Weights of a small GPT-style language model, trained from scratch on English Wikipedia.
Size: 10 layers, width 64, MLP 192 SwiGLU, vocabulary 1166, 0.699M parameters.
Architecture: RMSNorm after each block, rotary positions, no biases in attention or MLP, normalized queries and keys.
Training: a variant of Muon for these matrices, 7032 steps.
Each number is 500 + 50 x the weight over its row's rms, rounded and kept within 0 to 999. Layers, rows and columns count from 0. Numbers have three digits each. The size before them is the row's rms in percent of the matrix's.

# gate: layer 2 MLP gate, 192x64, rms 0.127, rows 129-191, columns 32-63
# up: layer 2 MLP up, 192x64, rms 0.12, rows 129-191, columns 32-63
# down: layer 2 MLP down (transposed), 192x64, rms 0.116, rows 129-191, columns 32-63
gate129 109:481522480524547548515566523505501550470539454494543464647494483599500421453480400536542467544488
up129 102:491509660469516493439497456486459506571457508487496547424480452414458472419470458487522525464397
down129 102:516504449467474544498481537512423430517512455588548590475509567499496468516556588450527485502441
gate130 095:486491500537531548471422492502477542474506525470485539465353473501518554503427562416592456486625
up130 097:457455512519516409573452482530545459358527527458531504436534518526523466522570528525549495475431
down130 091:347488527477551473496519503497413518476519454501487507496463494565524561504453522478541547563550
gate131 097:551459446563494393490485500586459532429513519426481465467487482451505526537485517446484484505453
up131 097:583399391418496576414596551469524554501474495597522447475520522579440482496502491472520477621506
down131 099:542436365522417526423520508483493467417479547489492443527497531481544494545471514506503648469451
gate132 102:391458488469568449532502579542503480512549435459577559521446396423493417561467503529518478551532
up132 090:453506465437541445438544501438534505483633519422577606515492480488520416461455467461554553523488
down132 093:382468534441481545523569590513564509482585502412537537415360514433485504582492621498447509513483
gate133 109:538503528467505426579547348559474441511569561453551474524417415524565480513468519467615612514495
up133 102:436551545604403525534457438475512509470581592475590464429495392436491488420467486567485527535462
down133 103:585497416499508444484462463538480495447571481472372482477486523471588571492447478601493499462357
gate134 100:493461514526544572464527501475445589407469445529451361517597439434440538529432476510516578489511
up134 105:484504389466576410548564495467514460553503528350546565503485523542509450519526535485471449526444
down134 092:551462439531513509448468658443480492534494548443547509431545447509609471439516524507482491513409
gate135 094:547500461494460530486436496534441473594451421609484505462583449509534437518535592534516568452487
up135 093:522584511473474592466497503559472455548454494503521544484460443499484408487453535485490413473581
down135 102:469470516447399546467517474617601449505517507501457544492563469504552539537399498486617499504527
gate136 105:486589475474490528617533533439522627522467506508448556483559414523457509498412494535505543480422
up136 099:550576476552496562548506565429601461587508427474444485482462558507510396545517521428494565561459
down136 095:502488473517602548455496462484454531440435505534576494511513469526457525420480525491473546491448
gate137 097:554490544540476404510504543524516499518519545476578563502434440481420481533484439485457488547533
up137 094:444459465395509550531453445514428522504437506506480433509598574497474528502504513489617453417493
down137 096:522550495540522362571451497489504596527527521510527526454515508543582426487588551554500439543530
gate138 102:443519572419623517474456443492403565510457482488486520482566483508533480497448493497476521518494
up138 095:479528440506493501559449559440604406513565510477514420501425463566451495451507582586538471558525
down138 098:470458538470528507460498500562472429548519523530496464508502514380557479318428560529500565488501
gate139 096:455539515425555488478481461490520458443502502569585544477618581490484518559512576403602486585518
up139 095:516447456533517506523497502503430534611506460437449517487438461572524477555445540607487536503476
down139 100:558475483526482387591558471493447491462469466589519600437578507426477531474501606453634541489544
gate140 103:425578463423511429548503492545426502505483539488516538436475493502563456450536488564544485525479
up140 097:550468464443517493485544450420488543451581463499553510546502478461558514426548488459462537462490
down140 096:428416411428503450501444553470432528502372557500505431432520538604507484467498456498474498557500
gate141 111:543465571385514499438490614527466492433479484486506495598489428496541510501507504510469429461493
up141 107:471558406520527382528535503487502527570479562484466619432528469434475567467535458461542523404547
down141 102:443572414563442472535481517474521526610528533493464536535509501523431545530492452510498538418570
gate142 103:529480504521506518537429494589511470547534397501473492562575465537531538499513371531529565428440
up142 110:603468398524558496447554506458534562529541482422517516504511477427433524522449516525533505523535
down142 100:506580516474414475434470469432507466518556612449641504475508522447488506463522451507535512511503
gate143 099:540518494513528506436520514463533422493510499504519518509531473486543550471544489642546571593548
up143 105:513441633471419506357477453499477535496492521542511522556529556482461491505491489455400494517454
down143 101:503469568505508487477500488500537445457457585488574541386479514625495556521489510541441450453509
gate144 104:394431371479508565515511570507495609452468578518526477450437497497570531499460479452509472482575
up144 101:512432420455519573549420457536449572477506522449556539437455530525527496487585486553607536486533
down144 099:534440494568489573500490417454523569526475629551491494446531529585476507571591456634617451472535
gate145 092:496500482550510513531548424531510623501471481486518594544518458519483550525379516506451527463586
up145 100:487491485535499461489512560500438516472543467556508476511559634437509385523567517537566435518458
down145 095:455462431449544502546466498549481459526449506477448475539466471569479598518491601442538471541449
gate146 105:556579534502526429496486567508555515613506525548477573513609433455452399462424498447496397508433
up146 103:538509404388565465480481442496507497529478513408500450519461467564426457409497520373432447583499
down146 106:537505467526577510492575373437504525437547514434494472526434524497482557469508407487508476519417
gate147 100:503482471437529527532490537500495582424449520484498499420450503484564478488532611504480507503559
up147 095:471512485504545493478547474524586449500541510612463514509442533564491515445512604535555542504566
down147 098:339524430394532509516454560485407486460503502463516532495527511454550498582519520540497525495541
gate148 096:519486585427394534516549445440534488561585510536530468505502441427424516482505510558517454495521
up148 098:526452509499465542584489452466581530492512579550458496397541486443394501512515526557499487524499
down148 102:514545430532491409507473519501402433536502415451486470449442551536547439491395454503474578399494
gate149 108:495498507481416572562507465525564573483491465566498537561538426514431548478459462490460432581500
up149 100:468512553536392499465497478459560579581442477513490554502482530427492562473455456441435437515488
down149 106:489487573437501505487551533481471476508418552554607446501478525515476557488429450393456505465420
gate150 111:575398541505440489489545529476480467517486501502490550508572497429503406453503455535457517501470
up150 095:432520398510562412522583531451536529437423538543416410430484520480563572504473501499523504540462
down150 092:476494490469549532460563550490619445434486521517421443491497547426623469423547501569560476488504
gate151 116:566562451500473453511478482499552525449384532583551485593543513454427501479459470442481468502429
up151 114:512535455498440455466430578498511506409451509528580465465524548487513527467489458483453536453472
down151 109:483460513545465484547534472485420583481531531518476472543495503498457433602517409546576454504444
gate152 082:515513467552597479496455425440521464524450479515534528520523502520539517464474530477461563538491
up152 089:547498484483502396462590406491519494403533513565544407494498500415598475468497461479491459553490
down152 088:574426583495529437480545545499547507463494500541452516451467506593544463518472434591487473424560
gate153 098:551400481537479475470505476488553552466515538452461571536542431515556599447502609516374491479521
up153 099:469541489535579560528512558566493515535461408501517420551443431587518415543497438454550460469430
down153 094:437547515486529474489409441490552437539451524548471470490471473363522476456471510405432494506436
gate154 101:512384480462435522414544513534517447556442475558474583536525482541513490469504488478417546550389
up154 110:477486563470422565531491469527482464447490589498532544578507578516497497567548570490375527483506
down154 119:486401485467512498508481536537563509488378497608504517548517508500443487505487453542445672456434
gate155 100:547519464479583496473466506577485456579497469474407434512428444374579415498564556465459618528483
up155 099:461570488587520575488446592443540504511485624508541452436444497613415529480474479516504543494577
down155 094:488539511566469502539523497531538530467530506508480547454506456591553522486468597476545528602502
gate156 083:445539478484519451473570548502458551585482482549488518471494495515434405525449508506672479508571
up156 088:493463471506486492447526586550473539507454479416476469456486368473515525446554393471487514458478
down156 079:483479576493526470505470494535526572539605522521595524501515379487534469494454481559457476524541
gate157 108:522529522451472573576559540524505374474429533454440480541443467497537413431445498566550543478553
up157 101:443477510528497488581518483476553431459474486487476447468514496571469458586505535458556543471511
down157 104:467507586464476506490493477414419454541485515559556408436463481549550529514466492525461445500503
gate158 094:490497404486459552512483445448420451517463521442490501540482510500432517423420461515466462508425
up158 101:503452505578496532546453536424471429446459456486455564415445508471430503527480483523500524471384
down158 101:358488448470489549566481456553516489519409560522469503517536471481456564599417615546424457463466
gate159 098:514463567491501472500490507518455431490506492512531443445506460507520440494497546497520546470608
up159 098:476440504521491501514478540427401416489453543653516487458500552466455539505566451467475425572544
down159 103:633454478512482526499438411620464530463474553461524517546429520433560536526461544522469620447462
gate160 093:551451524437477462499522434552380533489526537505536551422567442493489551506534440529485448547406
up160 089:457424472521444547430461428490581450545505546562468483553575524471497477517506431532564481501472
down160 100:483432514526549516464470386483487481508516528494511437436472468371499415547538574502484535495570
gate161 097:426492501461457570337417520492456555533514479439575461508392493477456450418471511453523475466429
up161 102:477539346513462469461605447494432535478474506441491471422486497496556482507450461400525560501552
down161 102:526457568510473514434465535406536522553627447462602474526441509481428483493500513478535571515534
gate162 097:570519409551533423534566483498471473485478527559558516615408514473504625568500499428557601511459
up162 103:513469500475553450433628459409422449525538494455623570509454482545595511500498485456615538589528
down162 101:534478625469456405438535526570548533443437508455510452543568513547381416416459461557508496442507
gate163 098:435529448512511542443450533544573476517510524451553548452549528474472480492489532531561552553565
up163 098:493481573454511539562653496494506578467570467547498467467463482602511395519496549519576530466432
down163 093:575440476460642496563523441481478468440441447564485518534501513396456470503454550475468608500476
gate164 111:542531519490427530471563497512509583471402560563524557499470524497421548507461428456548495621409
up164 094:429451544491543427424477463547480559534472508474531572510443520464489480579380406482556492584437
down164 107:519534483593427511418501543491450558473478554554534453523643557439464466511502484537452424532466
gate165 114:561546550533501578413510516571534481551524441450562571542575473441547466562455539489551471567485
up165 103:517565573445513490509497535501558476442511483499517528487472566568481434490466517521498491486446
down165 101:526495483532536469597519533503497524507512584474458575525454471500408513481484391385495591487484
gate166 104:474552522473525499425497503521481617518460494408547419456501573460513445409456449409455511539606
up166 093:561497534493495446495477521442566485421485541519484434484463522532465550510545484411450425441473
down166 103:519536527504496487451508498512582525598507424568482511469505478531524546472479443405534479507393
gate167 099:544498481416479526508535486490545465516520489466535482541445457620595443461512526444463599510490
up167 097:374519519514484512473535585415531583473421551528516507506430469540471471528528360519535519464535
down167 097:546587546531521511511408493483514481564549461447414659541501485390487484517565459512539513590523
gate168 087:579496434479474541463647477509518530430432594572501577551518545523495502520452529534497463495508
up168 088:470429425522482471476573475520507529444541624555520495512549465546447562457442432609527523450582
down168 088:512565446446433472494565486491550542490418615598473522541525521600423506490547519457444466438580
gate169 110:518391524455530490464484462549545496500508533511543464534550402541405422540493478501516479507460
up169 118:466529505587571556479408504569499515508493451425411479472489503512550400552503576543543514430489
down169 116:452496425532485505510529436477563504546547545565410509505483466527545445476535502505447524549472
gate170 104:640442525408545506481467532508455501528490550568526531500448551492506454507534599445449551444520
up170 101:483459400522476582523511506471542468480482487496440447547482497494487462574597562647502468495521
down170 101:432445504513494477564422528499427573456520484493551467449465511560561520551475426563451559474405
gate171 090:545476584611479457601495587447574481472516562501548461548482551504462501597546527493509560485555
up171 098:543499534625563569446389482478492518411534532450608462530569490469481417543555559515498443487521
down171 096:466447474485516460499491577453530564520506577494514432539465550503549554551460461521594439492463
gate172 100:449532410494503475569437474467436551485459420473536458495480414585462544533430382530468464527557
up172 094:534555459489509566507501608557469503506558489480498513514481466491391585474423535543535554485464
down172 100:481503485438532536459608508482441547492520427513545481514533486515554534489401516536584424545399
gate173 096:491595565575535509494426518564552479487503449396533501493523401499556448484491538465524573461520
up173 103:441476511479585516638512545493487480416508484430417517529546430529525331486543482446506533437561
down173 102:446453474498456454445443557491533462571460537587571475477441508500474543528549566555509513464488
gate174 098:532459483488380429454501460467414532479483556510549548430390514500515479507555547504527500537545
up174 095:510512484553486581562540446494578478459563474477532441523562421501436491439494532541494515569508
down174 106:497589503579621475535518517405510543543496556574540517437450517530442458493509567450443436432455
gate175 092:527536466510503639515605512563490520513427454532514500494562464552562539536451535444568490552473
up175 095:436436494421539511548519553631521518454489512460534567550571502470457455535541464596593518487563
down175 100:418566507462584572510543515476429581476498570520463445478630495559475537490514520555516511506541
gate176 107:496447505419492532542534519487524524465380524504429491463520459539547444394556445495601526518560
up176 105:574496551553438509455536492508474551487521526463489539464577524433498499460491462569526550562420
down176 101:520479566453531513499589531467601489480510541534484364456543468557539513443641479512546475475472
gate177 099:621494402450503492543504518560433469599519478466538520443498488552553555566531434572460649445460
up177 098:596457522470493454542457589472466552490511501533508563534596479490458489522627429550471482408516
down177 096:601508444558497582466510436496487565453566446484555510488455589442522532399473468470430378404533
gate178 094:503486504448476461486448451537484445523557568471466418551499531430601551571570397512522523475420
up178 098:561511517554469514524411503441669472467516432529515534502479459501490451520506470478452485502510
down178 092:500492521534500490489483414522399493468422526621452442526517567593434489489491523531475556528615
gate179 095:473475440551577518468507496441501539543424477518528490461506463458416480486584466611536474572586
up179 098:457596511528490483585552454415499522516483399535532483500493476473435493535560489491547567572487
down179 102:521560549450395509525526510470481492455527457471453539566436514537519495600445541495548491471418
gate180 093:480508596532487550588562552505545482473557480506449440528466473531477461419495493586488506560491
up180 094:462432491512499539361569548478439493429574515456511458432583470525521470531494533412511473492473
down180 093:438463528385531440493458511483496466486521506429465606456543432523605555475490488604475553470416
gate181 105:524488536517472534505520560403458511466506526523618482485435389407472530479507474514472450554580
up181 098:383534463581477465467534554445421445430561486491620444502463440502431631528483416516503511527541
down181 115:463484437479431617373447535480513544518521450507493496536432532530502521571551579424459596484516
gate182 097:505444507478474406498463523565566445503497561557457529428545514460557517575495549600471578643557
up182 096:478461462525487541417558458511624529523475496536489446470540502534538512365536484605531526491471
down182 100:506516495483518562482522535537543525463462544487488449467420471465511527497460491528473552497531
gate183 092:443435583402460483580441539569507546589504487559554472521554570468614526501487467550465412412456
up183 092:516512521584467557472554490400443523607561526380423507500444441426495477407510539510518446584513
down183 102:493510572449471398522425546556505479568448503512582530500552567537550515544508445587476499497482
gate184 100:490416489529502540477617575440567497582468532581476540544512562497538526518439456468550438541483
up184 091:494530592427471498526545552531493530469559441475435506459537509419605484507530486566438610515539
down184 103:479560477444472478531532496522497446551464439515407404650509467497541464515471507521513515462489
gate185 100:409573411521514498481483501425508451578529506542472502568535519482511486561436499460530443512508
up185 103:485386515558475428431477512457452483524526496581456524546464475547450506440461517482500483464469
down185 105:437528497432483469535559518444593503527518542442492532528517494395432480513429466472521403471450
gate186 102:459366529441447478521449507489513489530479534487547534570388527552539527505525359593483597470459
up186 103:474429556506438501568497482469478595520470491516477476442512472525465488412488465529454442420477
down186 096:585521495441552516444619551489488533578503577463495536476495615536447610458536502488485578539550
gate187 108:488499517452518532544463536547502493463501476534594453417397493463532536583403532471512496521561
up187 101:453493555524567442512513558587531515520519505527392415504439473510500437511516478486561457518425
down187 104:457532591492495599459525521513547577469539548547470517441564546536561404423464516506547552553491
gate188 100:558498472424566528462526464513489558488450629541450505504552492511475397437527481471513479478462
up188 099:459488543608488500529467500546466449510470426469411434470512511478508589525514602558446580536545
down188 098:481572499553542534545492532543500534452518614389492478537419473527495591465439498462440500541461
gate189 095:521558524492427484507503388521498484538483500470580476490531384463511575509459519428416486619452
up189 096:487507486623477525487490491586533536529544580524518578488517461529440498527453424516597525573424
down189 099:508487471467431427480456435559517575521481410447550516515475542515497544559425487557431477407527
gate190 096:567470479539483429465441442467532554520512478488449655463513369436443474443495502451518427555457
up190 092:543633525467573478461520478530507496479439507623477480513394394537503542481483589497474570485543
down190 101:544541550537501426571486480447430504507486535464420502458473466506452486505594445622435573392437
gate191 102:451438546467589492480498455508485449588511511514429578525584369526523451503529489513518526601424
up191 108:408501487570477485436514540522539493546513508433479501519562501571573415512515534619626564507565
down191 109:487571525519490540454505545576570469542539502496540474471472422582474484561522494454480518445472